config.toml
num_hidden_layers = 9
hidden_size = 128
num_attention_heads = 8
num_key_value_heads = 4
head_dim = 32
intermediate_size = 320
vocab_size = 9090
hidden_act = "swiglu"
norm = "rmsnorm"
norm_place = "pre"
norm_eps = 1e-05
positions = "rope"
rope_theta = 100000.0
rope_fraction = 1.0
qk_norm = true
attn_scale = 0.177
bias = "none"
tie_word_embeddings = false
parallel_block = false
init = "normal"
init_std_qkv = 0.0442
init_std_o = 0.0442
init_std_up = 0.0442
init_std_down = 0.0442
optimizer = "adamw"
learning_rate = 0.0026
beta1 = 0.95
beta2 = 0.99
weight_decay = 0.17
lr_head = 0.00972
warmup_steps = 323
schedule = "wsd"
decay_fraction = 1.0
decay_shape = "linear"
final_lr_fraction = 0.05
batch_tokens = [16384, 32768, 49152]
max_seq_len = 512
doc_mask = true
train_tokens = 138000000
max_steps = 4261
dataset = "wikipedia_en"
Each number is 128 + 24 x the weight over the matrix's rms, rounded and kept within 0 to 255. Layers, rows and columns count from 0.

# layer 4 MLP gate, 320x128, rms 0.0697, rows 154-162, columns 0-127
[[169  94 136 127 154 138 115 133 139 124 110 212 127 117  80 130 151 132 133 149  92 171 156 142 150 136 154 119 138 186  69 123 144 178 138  81 165 117 128 120  74 155 126 140 119 102 113 122  75 116 126  89  98 127  89 149 134 112 171 128 156 114 163 164 118 153 103  94 141 128  85 142 166  83 125 131 121 148 135 105  93 143 140 161 157 162 126 136 115 175 107  67 125 126 142 121 139  73  57 133 127 161 145 135 128  86 121 181  86  96 123 126 141  97 108 149 120 110  88 151 153 101 144 130 102 102  96  98]
 [151 169 151 104 129 118 134  80 133 127 144 132 138  61 146 148 105 105 132 132 113 178 105 111 128 133 127 169 155 176 134  85 122 103  83 119 109 108 105  91 114 160 142 130 125  70 167 143 158 109 156 118 114 169 146 159  59 149 115  88 107 140 112 117  91 127  65 112 146 122 140 135 133 143 130 109 139 117 103 122 112 143  99 125  94 109 126 119 178 127 115 119 157 134  81 105 109 114  99 108 108 126 182 143 150 134 138 154 131  95  92 149 115 114 134 132 132 152 152 112  96 105  83 153 146 158  85 131]
 [118 116 110 108 162 119 130 155 164 140 162 144 165 116 130 151 130 154 115  92 124 171 107  88  93  96 125 142 138 136 134  83 140 148 117 123 150 158 107 158 170 124 133 140 107  67 160 105 100 133 120 136 145 135 167 130 124  92 153  83 132 109 124 131 121 133 110 129 118 177 107 109 111 137 104 115 127 153  82 140 117 130 126 115 119  77 127 175  92  74 104 162 136 161 111 155 175 109 107 106  84 112 132 153 176 151 105 112 171  99 111 152 122 161  95 138 130 109 123 195 136 145 149  89 138 120 163  90]
 [165 123 157 109 111 142 108 125  98 137 109 167 174  90  96 162  92 140 147 148 129 133 139 103 135 176  97 127 141 133 125  84 152 136 111 135 108 112 129 109  74 137 144 132 138 118 122 129  94 126 135 165 130  81 165 197 145 151  82 134 112 156 104 153 157 142 111 140  93 184 107 105 124 116 169 105 150 136 159  90 129 168  95 149 134  97 114  94 143 111 150 113  97 116 179  86 127 112 124 131 156 128 173 105 137 107 131 119 113 164 126 166  62 145 132 178  83 141 134  74  73 135 122  93 153 166 178 105]
 [159 116 107 154 177 126 120 135 148 133 144 115 145 147 141 105 110 126 127 110 115 140 133 117 139 107 102 130  82 147 161 119  84 114 112  98 120 101 144 158 174  64 100 123 146 120 149 118 130 119 126 155 142 138 159 109 140 146 120 120 158 111  75 116 151 101 111 164 112 173 186 105 119 143 165 133 117 149 136 126 135 151 175 140 141 110 116 131 163 108 131 124 140 134 126  66 199 108 132  45  95 117 135  69 117 164 125 113 121 124  89 161  99 122 102  98 113 100 134 154 135 109 146 128  92 130 116 128]
 [100 148 170  84 119 107 104 130 114  87 108 122 138 139 105 157 106 131 121  81 140 139 123 121 106 104 131 156 101 127  93 104 151 116 108 130 177 187  76 121  80 119 143 123 125  97 111 148 130 128 137 127  77 142 115 184 132 136 186 128 148 134 130  96 118 163 138 132 152 101 147 147 161 122 108 117 152 160 116 123 111 133 139 123  91  93 128 108 107 143  94  75 132 133 138 156 144 129  58 150 131 118 146 171 122 129  69 148 130 169 144 160 120 109  99 130 126  88 148 134 137 175 142 126 122 119 107 126]
 [133 138 134 111 134 147 114 121 115 123 138 140 146 117 125 155 128  80 115  79 148 164  79 107 114 178 120 103 130 121 132 104 154  94 137 157 122  96 121 114 106 124 108 164 125 117 155 130 125 100  88 130 161  99 126 118 153  91  94 150  99 148  99  87 134 121 145 129 141 119 126 151 130  91 116 156 124 119 142  76 145 109 118 158 107 113 125 124 151 122 183 125 113 126 116  99 126 129  96 100 125 146 140 139 170  92  89 142 141 118  96 108 126 149 125 125 128 147 132 137  96 127 117 106  90 153 176 143]
 [104 136 172 140 137 136 134 130 135 112 108 142  84 144  99 114 169 127 144 117 113 136 137 156 149 118 124 143 135  93 152 101 115 114 138 113 169 139  89 112 142 153 125 109 161 157 160 202 146  76 164 133 142 139 137 186 102 133 133  94 115 159 138  96 148 129 130 134 117 141 111 151 156 173 102  93 136 135 148 112 114 117 143 128 101 102 148  79 107 134 135 133  98 110 134 115  93 120  86 135  93 136 167 116 177 140 155 151 128 109 118 120 168 119  76 147 107 127 115 103 115 122 146 128 107 124 136 136]
 [117 127 143 132 167 133  94 132 137 134 155 157 117 114 104 135 153 129 161 120 109 153 133 148 137 143 134 163  93 186 108  97 123  85  79  78 119 100 163 102  99 149 110  94  81 110 103 161 120 114 140 128 143  89 135 167 109 166 157 135 103 144 144 137 103 142 108  89 113 162 107 139  80 126 100 173  99 179 149 104 146 149 136  86 173  55 161 137 125  76 132 166 132  99 154 123 189 136 109 107 119 150 124 145 163  67 135 144 111 114 149 168 123 130 143 118 129 122  98 151 123 143 133 115 102 178 129 136]]
# layer 4 MLP up, 320x128, rms 0.0667, rows 154-161, columns 0-127
[[ 82 125 119 134 104 167  95 129 112 106 142 130 189 119 128  92 131 105  97 131  85  68 147 139 134  77 110 155 150  85 159 126 145 187 127 112 108 106 103 106 125 149 173  80 107 121 121 149  61  90  92 116 104 178 152  85 135 159 115  94 114 119 123  95 176 119 125 116  97 103 118 111 145 125 166 118 123 144  96 134 114 125 109 145  80 162 140 138 141 136  95 132  84 169 103 143 124  89  70 153 123 150 115 117 163 137 127 131  91 123  79  96  95 147 124 129 119 133 119 143 106 157 162 167 140 130 153 150]
 [164 127 154 150 126 146 110 137 107 147 137 135 148 164 107 129 162 133 106 138 134 115 204 130 165 140 137 112  98 114 102  92 134 131 134 120 122 148  93 161 156 104 100 174 137 124 112 119 117 166 169 154 179 118 121 149 153 164 143 138 122 163 129 111 197 140 142 117 111 134 145 135 114 125 108 142 108 143 118 102 124 173 160 167 179 126  65 142 102  84 107 137 128  84 107 130 143 148 106 145 124 106 130 146 109 143 115 119 138 148 149 102 118  99  87 117 116  99 108 102 171 144 135 114  85 129 154 113]
 [ 81 191 120 167 161 156 121  95 126  92 127 147 185 145 151 123 165 183 141 106 158 163 124 106 135 123 127 130  93 147 162 101  74 162 111 132  91 121 112  94 155 136 104 106 116 151 133 167 125 146 130 111 125 137 154 132 142 132 154 131 161  85 142 124 183  52 120 151 102 175 107 133 167 148 102 146 102 182 125 122 156 116 105  99 116  97 105 129 134  91 123 155 104 142 138 173 137 116 157 123 116 108 136 129 121 155 134 121 169 126 140 146 141 152 116 141 147  99 122 143 125 148 171 143 139  84 127 112]
 [ 72 109  82 129 115 119 164 108 169  70 194 122 117 155 131 118 102 124 114 110  57 110 139 151 114 157 145 137 123 149 152 156 116 124 116  75 117 125 154 145 116 130 129  92  73 132 137 104 108 161  99 130  90 141  95 130  99 122 135  69 122 121 151 144 116 100 144 122  80 126 137  89 144 114 179 158  97 129 112 114 126 158 140 139 159 158 160 149 135 101 132 126 191 131 110 108 141 193 131 129  86 115  88 110  88 171  97 115 142 100 186 117 143 123 122  55 101  89 122  84 138  84 137 142 180 123  69 158]
 [119  89 118 144 126 148 159 103 126 131 130 156 127 153 106 133 103 121 133 113 124 138 184 112 111 215 106 120 142 157  96 105 127 128 159 158 145 139 120 107 147 117 126 187 134 114 131 125 132 117 134  79 146 103  91 166 135 160  77 136 128 119 185  99 108 165 153 119 120  64  90 176 137 108 112 111 116 148 116 153 125 105 124 173 139 163 170 107 120 140 143 130 142  88 149 139  92 160 109 130 168 130 109 176 125 119 125  97 161 126 158 115 123 160 170 132 167 152  98 129 107  99 138 156 180 132  86 122]
 [192 103 133 221 132 146 166 121 138 136 136 130 155  84 150 149 127 144 142 115  89 115 148 125 112 142 106 131 122 137  82 149 114 169 108 141 176 105 164 162 142 100 115 132 139 119 132 153 137 129  72 128 114 120 128 148 139 143  93 147 109 125 147  93 138 113 128 147  75 166 140 118 130 139  99 172 125  85 130 131 126 149 165 123  96 144 159 160 128 103 133 162 149  89 133 138 129 106  89 120  89 119 148 114 131 106 110  81 137 119 139 112 142 108 174  90 114 114 112 124 143 102  99 115 152 146 119 115]
 [102  78 175 135 100 111 132  99 145 118 140 110 115 143 130 126 142 117 128 115 123 128 118 140 124 120 137 117 120 100 142  98 171 128 109 110 134 135 106 134 179 127 166  98 129 151 130 162 164 141 134 108 115 111 113 123 163 122 155 108 147 152 114 114 113 104 164 162 125 145 115 123 107 130 115 113 134  96 142  71 108 100 120 119 118 118  72 185 143 148 142 136 166 110 157  75 149 120 102 126  82  76 108 122 118  99 149 201 136 124 125 144 128 153 114  90 118 131 151 144 187 148 132 115 111 105 112 130]
 [160  85  98 145 147 149 104  93  85 114 110 128 130 121 119 136 134 144 105 150 141 199 102 115 139 126  97 135 157 128 155 100 117  88 145 129 115 130 124 109 125 147  92 121 125 112 139 152 135  97 104 123 119  85 154 117 123  97 155 168 141 125 133 125 126 100 112 124 133 131 149 137 114 107 104 161  87 121 134 140 143  75 104 104 147  89 113 144  68 134 129 151 137 108  84 114 127 132 111  97 138 125 126 141 163  95 105  85 140 111 125 116 126 131 101 134 167 129 128 133  85 128 116 124 125 136 123 133]]
# layer 4 MLP down (transposed), 320x128, rms 0.0656, rows 154-161, columns 0-127
[[114 126 108 153 142  90 136 146  66 143 140 138 133 147 132  68 106 108 158 141 123 138 121 161 111 149 141 133 104  86 151 120 115 139 136 148  91 119 119 105 147 124 197 154  99 100 119  98 103 132 140 126 101  89 149 141 158  70  85 107 124 126 107 108 152 117 113 187 119 134 162 112 103 127 141  72 129 193 135  78 108 125  88 102  98 117 105 101 105 107 130 139  89 118 131 114  76  60 124 118 177 101  92 161 156 144 166  49 115 127 120 135 162 107 129 154 123 105 145 173  79  99  84 137 165 126 117  99]
 [153 150 184 146 112 152 163  84 120  74 105  99 160 106 131 125 111 137 155 114 113 142 116 136 120 140 122 164 131 154 134 138 137 126 107  86  97 117 119  98  95 127 144 152 138 141 149 148 127 153 166 133 143 130 150 124 101 145  84  73 133 134 121 149 127 185 135 109 144  97 157 166 133  94 133 130 155 146 125 124 131 160 127 157 133 164  75 157 112 134 101 137 117 113 114 108 115 119 139 123 130 119 135 115 186 138 153 119 111 117 147 124  90 131 131  49 126 164 162 128  86 104 143 129 138 125 113  95]
 [ 94  94 146 152 124 131 109  76 152 108 131 166 172 170  66 115  91 151 193 174 121 110  85 154 138 140 122 132 124 181 125 106 136 133 140 113 144  98 123 113 148 119 119 106 131 123 113  87 144 152 157 127 162 161 157 139 117 136 207 132  95 132 165  98 143 110  93 162  94 113 142 141 154 128 142 133 124 155 157 150 138  76 114 150 150  91 162 104 115 163 108 166  74 130 125 100 140 133 110 157 143 161 115 117 142  99 105 163 141  99 143 146  89 132 100 128 108 133 160  96 104 120 101 145 116 115  67 150]
 [106 141 119 165 116 120 155 110 174  93 185 149 164 152 162 113 118 108  78 121  74 117 162  97  78 177 132 124 146 109 117 164 173 131 149  93 176 149 143 151 128 147 119 123 114 181  90 122 141 162 126 104 104 125 136  83 120 163 123 115 103  81 141 159 152  99 146 124  68 109 165  74 143 143 135 131 101 124 129 115 111 160 146 102 107 137 109 133 210 105 133  87 142  96 108 116 134 138 117 105  94  95 125  94  87 193 126 161 104 130 141 132 126 104 156 150 101 124 111 112 118  75 145 113 150 115 119 129]
 [133 147 102 110 144  84  94 126 113 144 126 149 119  96 145 162 103 106 189 142 150 129 123 141 146  95 108 173 119 143 160 121 134 132 141 115  76 147 126 133 111 145  65 195 139 142  98 120 198 124 138 130 147  85 134 128 116  85 143 137 160 175 145 149 130 144 136 124 110 152 149 165 108 160 162 116 138 137 116  94  95 117 133  87 184 136 143 111 172 124 135 142  96 127 158 151 150 118 119 129 129  92 129 124 127 147  98 123  99 178 127 131 135 113 140 137  90 121 133 129  86  90 138 132 112 113 152 181]
 [102 130 158 159 157 135 139  94 153  79 113 132 160 135 118 185 141 145  90  90  75 124 162 114  98 131 122 124 124 143  65  78 135 144 125 172 139 116 121 153 117 113 117 137 116 126  76 138 154 151 101 122 103 124 145 162 165 145 155 116 108 128 133 116 121 152 123 159  98 143 142 119 142 148 105 110 147  99 156 119 118 133 165  88  96 144 178 149 127 132 130 106  99 119 136 131 139 141 100 140  66 119 133 143  86 119 118 115 118 138 130 180 114 101 160 114 151  86  98 126 157 147 104 104 148 130  88 127]
 [127 148 141 126 154 134 148 131 161 109 157 148  82 141 134 119 108  97 108 102 138 146 121 100 144 153 119 131 145 141 132 190 186 174 129 110 137 128 153 107 137 161  94 111 154 135 146 131 130 106 125 158 144 162 145 149  95 141 137 106  93 129 105 111 156 150 165 107 135 136  94 134 110 126 128  86 143 153 151 185 166 109 167 138 110 110  87 142  77  62 113 112 110 129 129 147 102 140 109 110 111 146 102 108 127 134 127  92 142  87 114 116 105 143 133 143 157 133 137 107 115  92  87 151 112 157 113 115]
 [ 93 187 169 134 152 107 180 133 168 131 152 134 138 134 141 170  91  52 149 111 104 148 141 100 112 129 159 124 149 116 120 144 133 153 125 150 137 145 125 149 151 127 149 114 130 158  89 120 127 128 165 142 116 147 107  87 123 140 135 108 112 114 115 101 132 140 176 117  93 158 120 111 138 161 132 120 142 152 142 182 112 159 132 106 126 144 105  96 123 162 140 129 189 145 123 148 130 161 139 121 124 149 123 135 103 169 151 155 134 117 159 145 120 111 150 146 121  96 118 116 151 103 125 162 145 117 134  98]]